Weights of a small transformer language model: MLP 1280 tanh GELU, LayerNorm before each block.
Each number is 500 + 40 x the weight over the matrix's rms, rounded and kept within 0 to 999. Layers, rows and columns count from 0. Numbers have three digits each.

# layer 9 MLP down (transposed), 1280x320, rms 0.0295, rows 1210-1259, columns 64-127
561505631502497510502532499549505489479420491560446479399500511576490462494531491498490584457481605478491512587463503520497592532524490455534571507430422448544623552509378517406563489478522508
471552503498481515572482473473514482542527507608490471506501484487545489459564535496523538520475555469462483483553492503591566481475532496516499490486520465548475542458454509463479481460462441
485448485523509482483490442534506489469529501513470476510469513485544486486512474496502499554484537498466518507501496498500464506499499497492510514481513477520451471521485525478505551471523480
408494480441544546530519538404495553529450488460572512442462508501448554552579506492491394451537510484577527552476474521487510468541506566533491452541453450473503478537473460554501500628532538
443517564548460431520487461504448498576454601440498525534502514418538558507543517489528460413538503513479552462519478529562494444618443472438505538545503522501503410544450539394473532470498613
500535566530463453525525480525568478492583463503435497454458453424530421539575483555509508552454539484516502498579418507471505475545493488566454493442518520584467515471512476529472540453481463
472512476451520514524533495508514434514527399528450507504553499472549456516576533522487507525597472492482493501475550482481455517501506483517530506543500447486499519474524503492466496459468495
497486507522449514517526499548530447492474509510510443526460475470485508516609511484492492559479481477514483488500515478519475489525515515506454476500514503485511515519492503522519490470524504
486521492384519510519413446546482466626519452602470497474548414482488497482587542525529422457527492552436494513447442443555522507379559563478555403574488416462525457391484447521420481546543473
501530474523418503543442496515475433491511488482517423533548529520456525463537543409526578448409501416457484491518485495579503550472558458539550592589464510517388464452482544553460472420391441
445470461516482486522484504549553434510506530532447500523537478500513529491634538485503488476545477483510508524478493516524493487531468515491514495466500536498525492523499492489518478522498512
546530474421523559543498466398465583505542541463499486412558485504540590483459526576448478412528472517492520518481444518453559457480557454463503454571501463510525571460501508485524523487531481
518525475503480474525512519511484503467536487561491510485541488535501524512560480529469500477504474483528527471473491551496452450473525512481491478525514522531492477509489501469543500479515500
468550504436439591574547508525543546556468491502517515532563524476425515588490523477507510479532500495509509491509493569460572524492447535484557465486563467527544482434498448567535458554504448
451542503557554494580458667504551500497523508498455486575472417435455552450531411529635630577492400365471513510451460534436589519534524551535488412524537543503503486550514481419449459470456533
488543487506494520501560505466506522498498472478500517454526480519505502483642466520506528515465452440469503524499550465507503512462489515473528531496480507482503495460494508444538514560553499
466572444441493525518531501484574502416485553515527539464480485423494556586632481462540505484510528499549512558580467449443514453532536464569535534503434428535499462462496445558534456388473592
578506517573523542610510486468527492480450462567475452423517520483522502450537545530553486526490524506518465498532491457482540444529491428525432527493479545486525540501466479470489413470565571
519487456479514526511510499538500498469527433473498483534520556481522483496503533504455556493539551526468532474428520515459467446544497412513513394479498555532491490488482539528500569543455405
535498483486519494439483527519472497471504480470464456518533574495536455518463546511490474343478506496507535476469448550544576453548570507466573482534548557594484516528510527462523544470430504
487473543505524470535435498480525515475512484559500469473512554485527542466526492560485535483490517510468518444478521513488510534546475492529506420506485540516492480545526502459529507548527422
534507510528579468440586418532522472510485484502460482528516481529479514543550487532431460607487533482451478493550531541566459487479472424513571468572501500447561504449537452483492443510545452
485532506471513532528502520504507467499518507531474482508515465466466572527522495503489496515474505476511533500474510446553472466511463501501510508519511482513526532511458486446554496510500503
407405585507489532515485544491521466536491531450568584529428414556391576514500466468516544540520515441455505529637550558461464505505520493545489571589578528428498561508433419558457502610504522
515493454583470460462491415397578461488455522473509430556571544509547511532498535503538510490420505505514507544474511497501493440490445445572593511454465615543425460501562518498465446490485500
486494517584555556512414430475540543495524521410495526478468492511487528566557516580398478518486566457512513571488422570427374592550518445539531529497436441416529506498554465531561544523446463
494532486435481526530477530521523455486500542535464493505473498550513485491596492498454484470520480560541488501492504516550558568414474493477576518527500480525503485524493470523532464492568526
459544512468524506630567501485563437532556465453502463497446505402517555550552488637489508484531481473506497470508489506551501598502537490433574506515482469556545536491458505418476515571424495
468469535464473499534480509468504522465549498500526483540467475522500470498521402505481530391577514518528491487560481619511502518499553475585485491501562554453525539510496499574451419580445417
521526466468474440510509506535528541499522521481450552505462542541518505528479453507501474516521535529552449525496611514524484522531515505519508535477453501491534512480450479483564495523533494
494421487481539517557451409481480586503464488466500570542547548510471612561540568440427495509632516480586464513557488564439430470571465472529464469583574503487531497472605502540490430387555516
513475417473430546538525513503571553465453420541519488558538535450411496563477576436552569564486485477532492544568556482547507456492456491524451503424646498551507462531402396507528387531543549
495495499467486490478504477499531438471513554571485489478472488520529503510558473481532503438484480486517545518461519558488527481502490480484528466500535512552488475482497509511489445486504495
496449514559521563570428485420469586545500494505472563590459534404495608492561501443543542514559499439513480537505425544493540520572527466496442521502578492464486527489521456475527486539490470
456508497436556509527477506528518534527494441501557528470474506512472568458533508485479501492497560494492560536528499518467465533541498462468457519516465528493479474529478474415513535600558514
440478476552514526504512483529542505484480475640500465504469550558491546511503468513542513499513475518449501525497497464524485491512480509532491520475437508507496506503492512441543441471527481
516531445564503453494484433510508443428477512562485445529441471492498500440496498499452548478542483540554520545490479495546557494496493556571540460498485488552463478480515531500522560483414510
494470513513530520519506508472455478478441505479430497498469489539530504507684485490500544554522503470491507511535515539497474459501494540531489514482464578486508548536527501535541476542488488
486472456529511474469492506535523512523496541515440477556504493482527554509520542489507503505465476506513490507491505523494477560488490481541531459543526473510468528513497481515482506489496536
507423485466520492513541525481506484470450496505456475447487523482452503544514445496504535522515517486514485509550531482505447531550496482505444453540480456475486463530502503525491481531506471
455438488550544461530512527538497516471478480446475509573505476481516540495487476465472543453501489471492569570476495514496523442477461482525568493534541491553498446517542515525532508543426523
474517479631552511475558481492461505575499477384529470559495462553494475444492511553498484441471616491425531526515506482562477518547489570424471430506539468478483476533477488521582477538558594
451543512582494472548533553574396601541449467527524503550486454407516618456447564555516464534483450476492519522536509558462526385480481447373530451508523495432506482543496470477467490541501552
394489467544486437505452485546595486543497516524472465533515474491473527503588495460466506482397486485527504446440536559538528529505511507533499467463508535528463502484550550506516505524498544
516465444446466485654521510384487536483537438551533522467485483532509570492534481535517426511500516539516542450474490537443489452462540527487466479497481440538465490570478502520549469486523487
522469530540483526475491438560501475465539588491493462534557529497496469483503484502460450535554526537526542480472494515517443512581524494506513505491527489422551516449481465437507479518459542
506519481470513500554496504403463495513513475564471474435548450527494462527471572516500419537511491477486438541510468453368496483492484449575449529489449466493503526480566543514448433527479506
447552451541459447509456559470562516426606465542453403523648429491447493485451476505449513554393524513557605445550401589467534477402437494568566472530507523620454448487540540502420574545395421
530582483421544530582539509573449472497400486671513531509491545470510443512408473581574467564492493520452532523491488573496478458464456472507481420502431425563439514464506478513574562426588525
539480482519481471520551470504477469572500510511544503536475498457507554444568553507445474466514474459501508549472519496549516467513473486536481535513462448463483527550438478526538488468570462
# layer 9 MLP up, 1280x320, rms 0.0458, rows 1211-1260, columns 64-127
547467502517498493481450578497474521591531543515454510521525425429492475461425543518466547472481482492502510463508469507482547533509479591464485569532526475546523442518458498490400496499521488
526546515488486532512518560477503508528478498488508523460517474496438524519510516506486516485522482501511480517502504492503514509513492511491475499510467514481528539469524475543487462537494497
542395424492507525483507492649500437543511481529408514472495450479482451547471508519556536455409473513480481461525539513474514476383415393465482615428550584524427563561526515388513557461531456
522509451476516543464531497495530494431525418550520439486466473551492468500495513467508533560442494449506457533460496477457509530425566525554505450444496500508473534428531497555514472519488399
513497413484566580540467495515419533570450410534545496541519544461439466498466485539485422456504457570477445472532545503521516526495517424465421469532472412494509537493488498536461428472548523
653469516518563534433522449528395516569533465463444544449418428415546494483419535503537564520465437478417463525450482501551507511462451489479456472516509554438469537478550478570473532499517493
558491536475498481508533476502452568432516470470450507570545520516516480419452515512509461580484507464482488494425549464507468512491431487481575471471478521483533478511485422450419440499512437
571454548465494522441546572535440556567493523481552509619570482427534577486416466504450495511410553440477482611449537569603587399486529461441460492578519504525434507521560425491510549474504480
518475478556503485449551500597513452488491451545457445608456470438591547502490585505472527412494440544452464518441448569530530506490465438539532373504541490556456501404553454550503482521581534
513511549500531528501588561504490537510514479488480485535490448473490543487500541517476556509523406454472487481533510489511502559499519493507477513513478498472409525500520506526460478481486456
482482501489492463470514517563536448494488467518521492554487522531453455524517465479512474610472498532503511488531547468525449522545475539471493536476558504462492457530560484570410493538490518
535497515496516530484507442456529456590494537399501486443440515479500498480482557457512505534490534508477485570527477442476551592556489473520473521492456438483510525435518522525448510498468494
517434525546554436432445496485477471458547538511497491492459489501568487421516501500475495498485483488508478499506505407529427490510530460511457528526421534462463533550497512459448560449502524
550546478572537565481467460470489547562516497506403476492578385473514441502458531464488464524459475558427497413537519524489513496497431528483541519490395353501513542446573523576474599502475520
613571486498535474465507457529396550495471490473441575499508470485596479475447553481510562472436495532467504531500513532531531496486473533426447428517503530437458534497526477506533575554514538
525475507391542544447548521532499433405447443480485532423459493506509384607464531461489507533427478507473471587470516462500519510589460511541461614565475498513546539518590494540545523570480558
473440475430489469399507505524476505535520521476493516554497474489485490548511439449451516453465509502498531489460470515526385538417496541485560458487513439499504456489513510536524522534463478
495506496536493513466532502440527498555484546542480551488501424523499513501484498478507472482452478509534418520548484527516535562475494544506476604524478465433496509495517481444509470500529571
484480502525512500537520516480534466516522501497519526482495395474464534486490528474527499607491501495494470479545528497476428516463475451551417548471479488470470492431532504493508486515525492
534514479494448525489563493538476494529488540479470521489492433505489475542492532475494472507491439429528454542490471456500474457445555530488472534459503430486493491478498487564463520429461553
522551550433513535493444516481488477478520545447555493526531508440506550506503509497551496535567483441526510486494534457498550470575479575512464534481505484544471565478449504534503523538396510
517470502548501465462520492486476531478486530473502476459465529503549447462508493504548524508524479500483460494523485555411520559507549508512481466482473540481472494512556515538448523480477491
540526501527553518459543440517470568535579480401463476552506500490511410494407487515422510516454518500431509553477490393475512473532522596449499452624444431433488580494495535557480515467401458
509505510492568561480435417560507486546473480525437510524431501496508496580486510461540333525507459512450496472521460492471418566489465498500544515494402510397469537548649498587450495450609483
476529455469569389481512607504483502571528483554569478580571520471477494449465516531607549439514504478536584427536610479557546465487491476461429473526571513523450490485448460500452451507569553
588508501527505474466518466550418555414431491466492527514489491460546525458386554498503569448475435415509466510450493555522483451605550548476471459489556522516475535459551461489474480526444451
497525548538496457370509565549462484504463542464528497493531476514461521561477546433541494500494545481479530555513546510407494480510486526514536502506467537517408527485544509596525552521517549
499510475518514493478505515527500478514505517518470551486502524485482537541503602504495473594421462508474483467466508381507495508504431486481527499470482439509480461450533468488510557434522574
561500507473509535504495480535484447520515467532459499512499475458472501520444561532492503501494420492473528514503496489494504495525473474521484503497534495506505521462538493477467498499465531
524525519489490501505467609517457530524485497408541485521441479530446524401466480527573546550475510421501525490547520480507542525446543502488416526425515532476469498617463436546443451562473482
562431480493563538459425457506439540552493507439386504553530467500528422525387530465508510478519468389494486520473538527502468438588502587496419517564530513441503505427498501565441501489444436
503500492553476501498553562464499513531488421434474518539537458545490534497467563451486521595513545496454473486530492390613420485536497481522569586495520467496471552548482456524534572489478479
534495462447520516472533489521539478460481522495515467531519529516572416478487585537364392488494499535487512537498493525502412503512518523512502429551502501403545509446477510462470462527498527
563449492440472460504475509561463572566462516483470545446569444543506498499427496479516586593492547577464497549502492543521458514591442459412553438602454501443483533468562442535493542457537575
534510524493505484488522503524468488508563501405480524502521437444532431520501554502440508451479457501547519457482479527509507504506526484486490439521545467493462501502501492547454574524510512
532495514448529506506567530447516541522474493472460493501467510453476500512496547519579502565513513426418463487455515607501488431476504480453511533465530470403509491496499478520532463548535547
567545479494538457458519464481449512538432508482460505538477540507536493546501508541528482528457475450463487511487522477523493485543517536439495490483457526444495521566571510524521581545433485
578478544502539511490533455536415499542490426507449477492502462452467512492381522508526452553487445480440546535503486499502504467481494495465462513488536501464477533537525460539472496486486450
519585499514509522478489460498499504566543486492516517551529492513579514455503489500541483481493463533508517500498484515520541481471506545485534561482512523517506537495513472497489505489478513
522543524480462544453484441484512482525522508518504466416517496500530481512494531495529456520515495504515430436506496496512473514527508487501450539469448510444502555480473504455476499472562479
521514504427452451519476486499533489447496522546474477492528502460492524541496483482513540550544418485554470466441480528473513468498529418525543570492473516528525529503505525484435532449404370
516486534527494583466525442450551507543535503462491457470553477576499379486493484446457492519483471511446498531475496457543520558507546548541446533531529511492522498580517518551435489461491433
596508494464493519518531509498461477482549420481427472478564509487549460512494533588528505583441540458484512480477493472461477475489580495457492485519518486549473554430459498558452500479504455
504528531530527501370519487610510470571434548476498497547455513464491420512498502419461570458523483493509458552583519469513494521499420464503500581538493534454497545429482506464452534532470538
505526508435533490541486448539480474471520377535507514452416558470521473591492539584494433464468530542543570529545510557552506497480604466525481477484584517429514536475453491558569404515574540
513432491506458539438482527623481512522460482450493514574524532499535425511523485437490524471521494524513521526488479453607457458450489490425505462523474497516554483507524498501517552410532461
484476483541560520545486413468482487498455543491540439599542544485523423503466534441465432513462442483437520537472473371577485554524518516494494451520416453442510462550492496592515400370579517
531409519540471486411486519420515497508483525379503432525510498546490490531521512464499539502503478527461503458524518449498503528548576461468529560498509502483588514502477490498416460465434521
517394585496549517488484558476485530480503443502472528479484491479477481486475489600518602511506509412471485494541573512471526583442457431540463531477493540462414520551556485495472492486462450
481533553483488544458528443567491451512483510440565495539485533475445485517507533483522493472497512489478490508562544483518424438525521538535572545523521498439504501522508481496433524478513568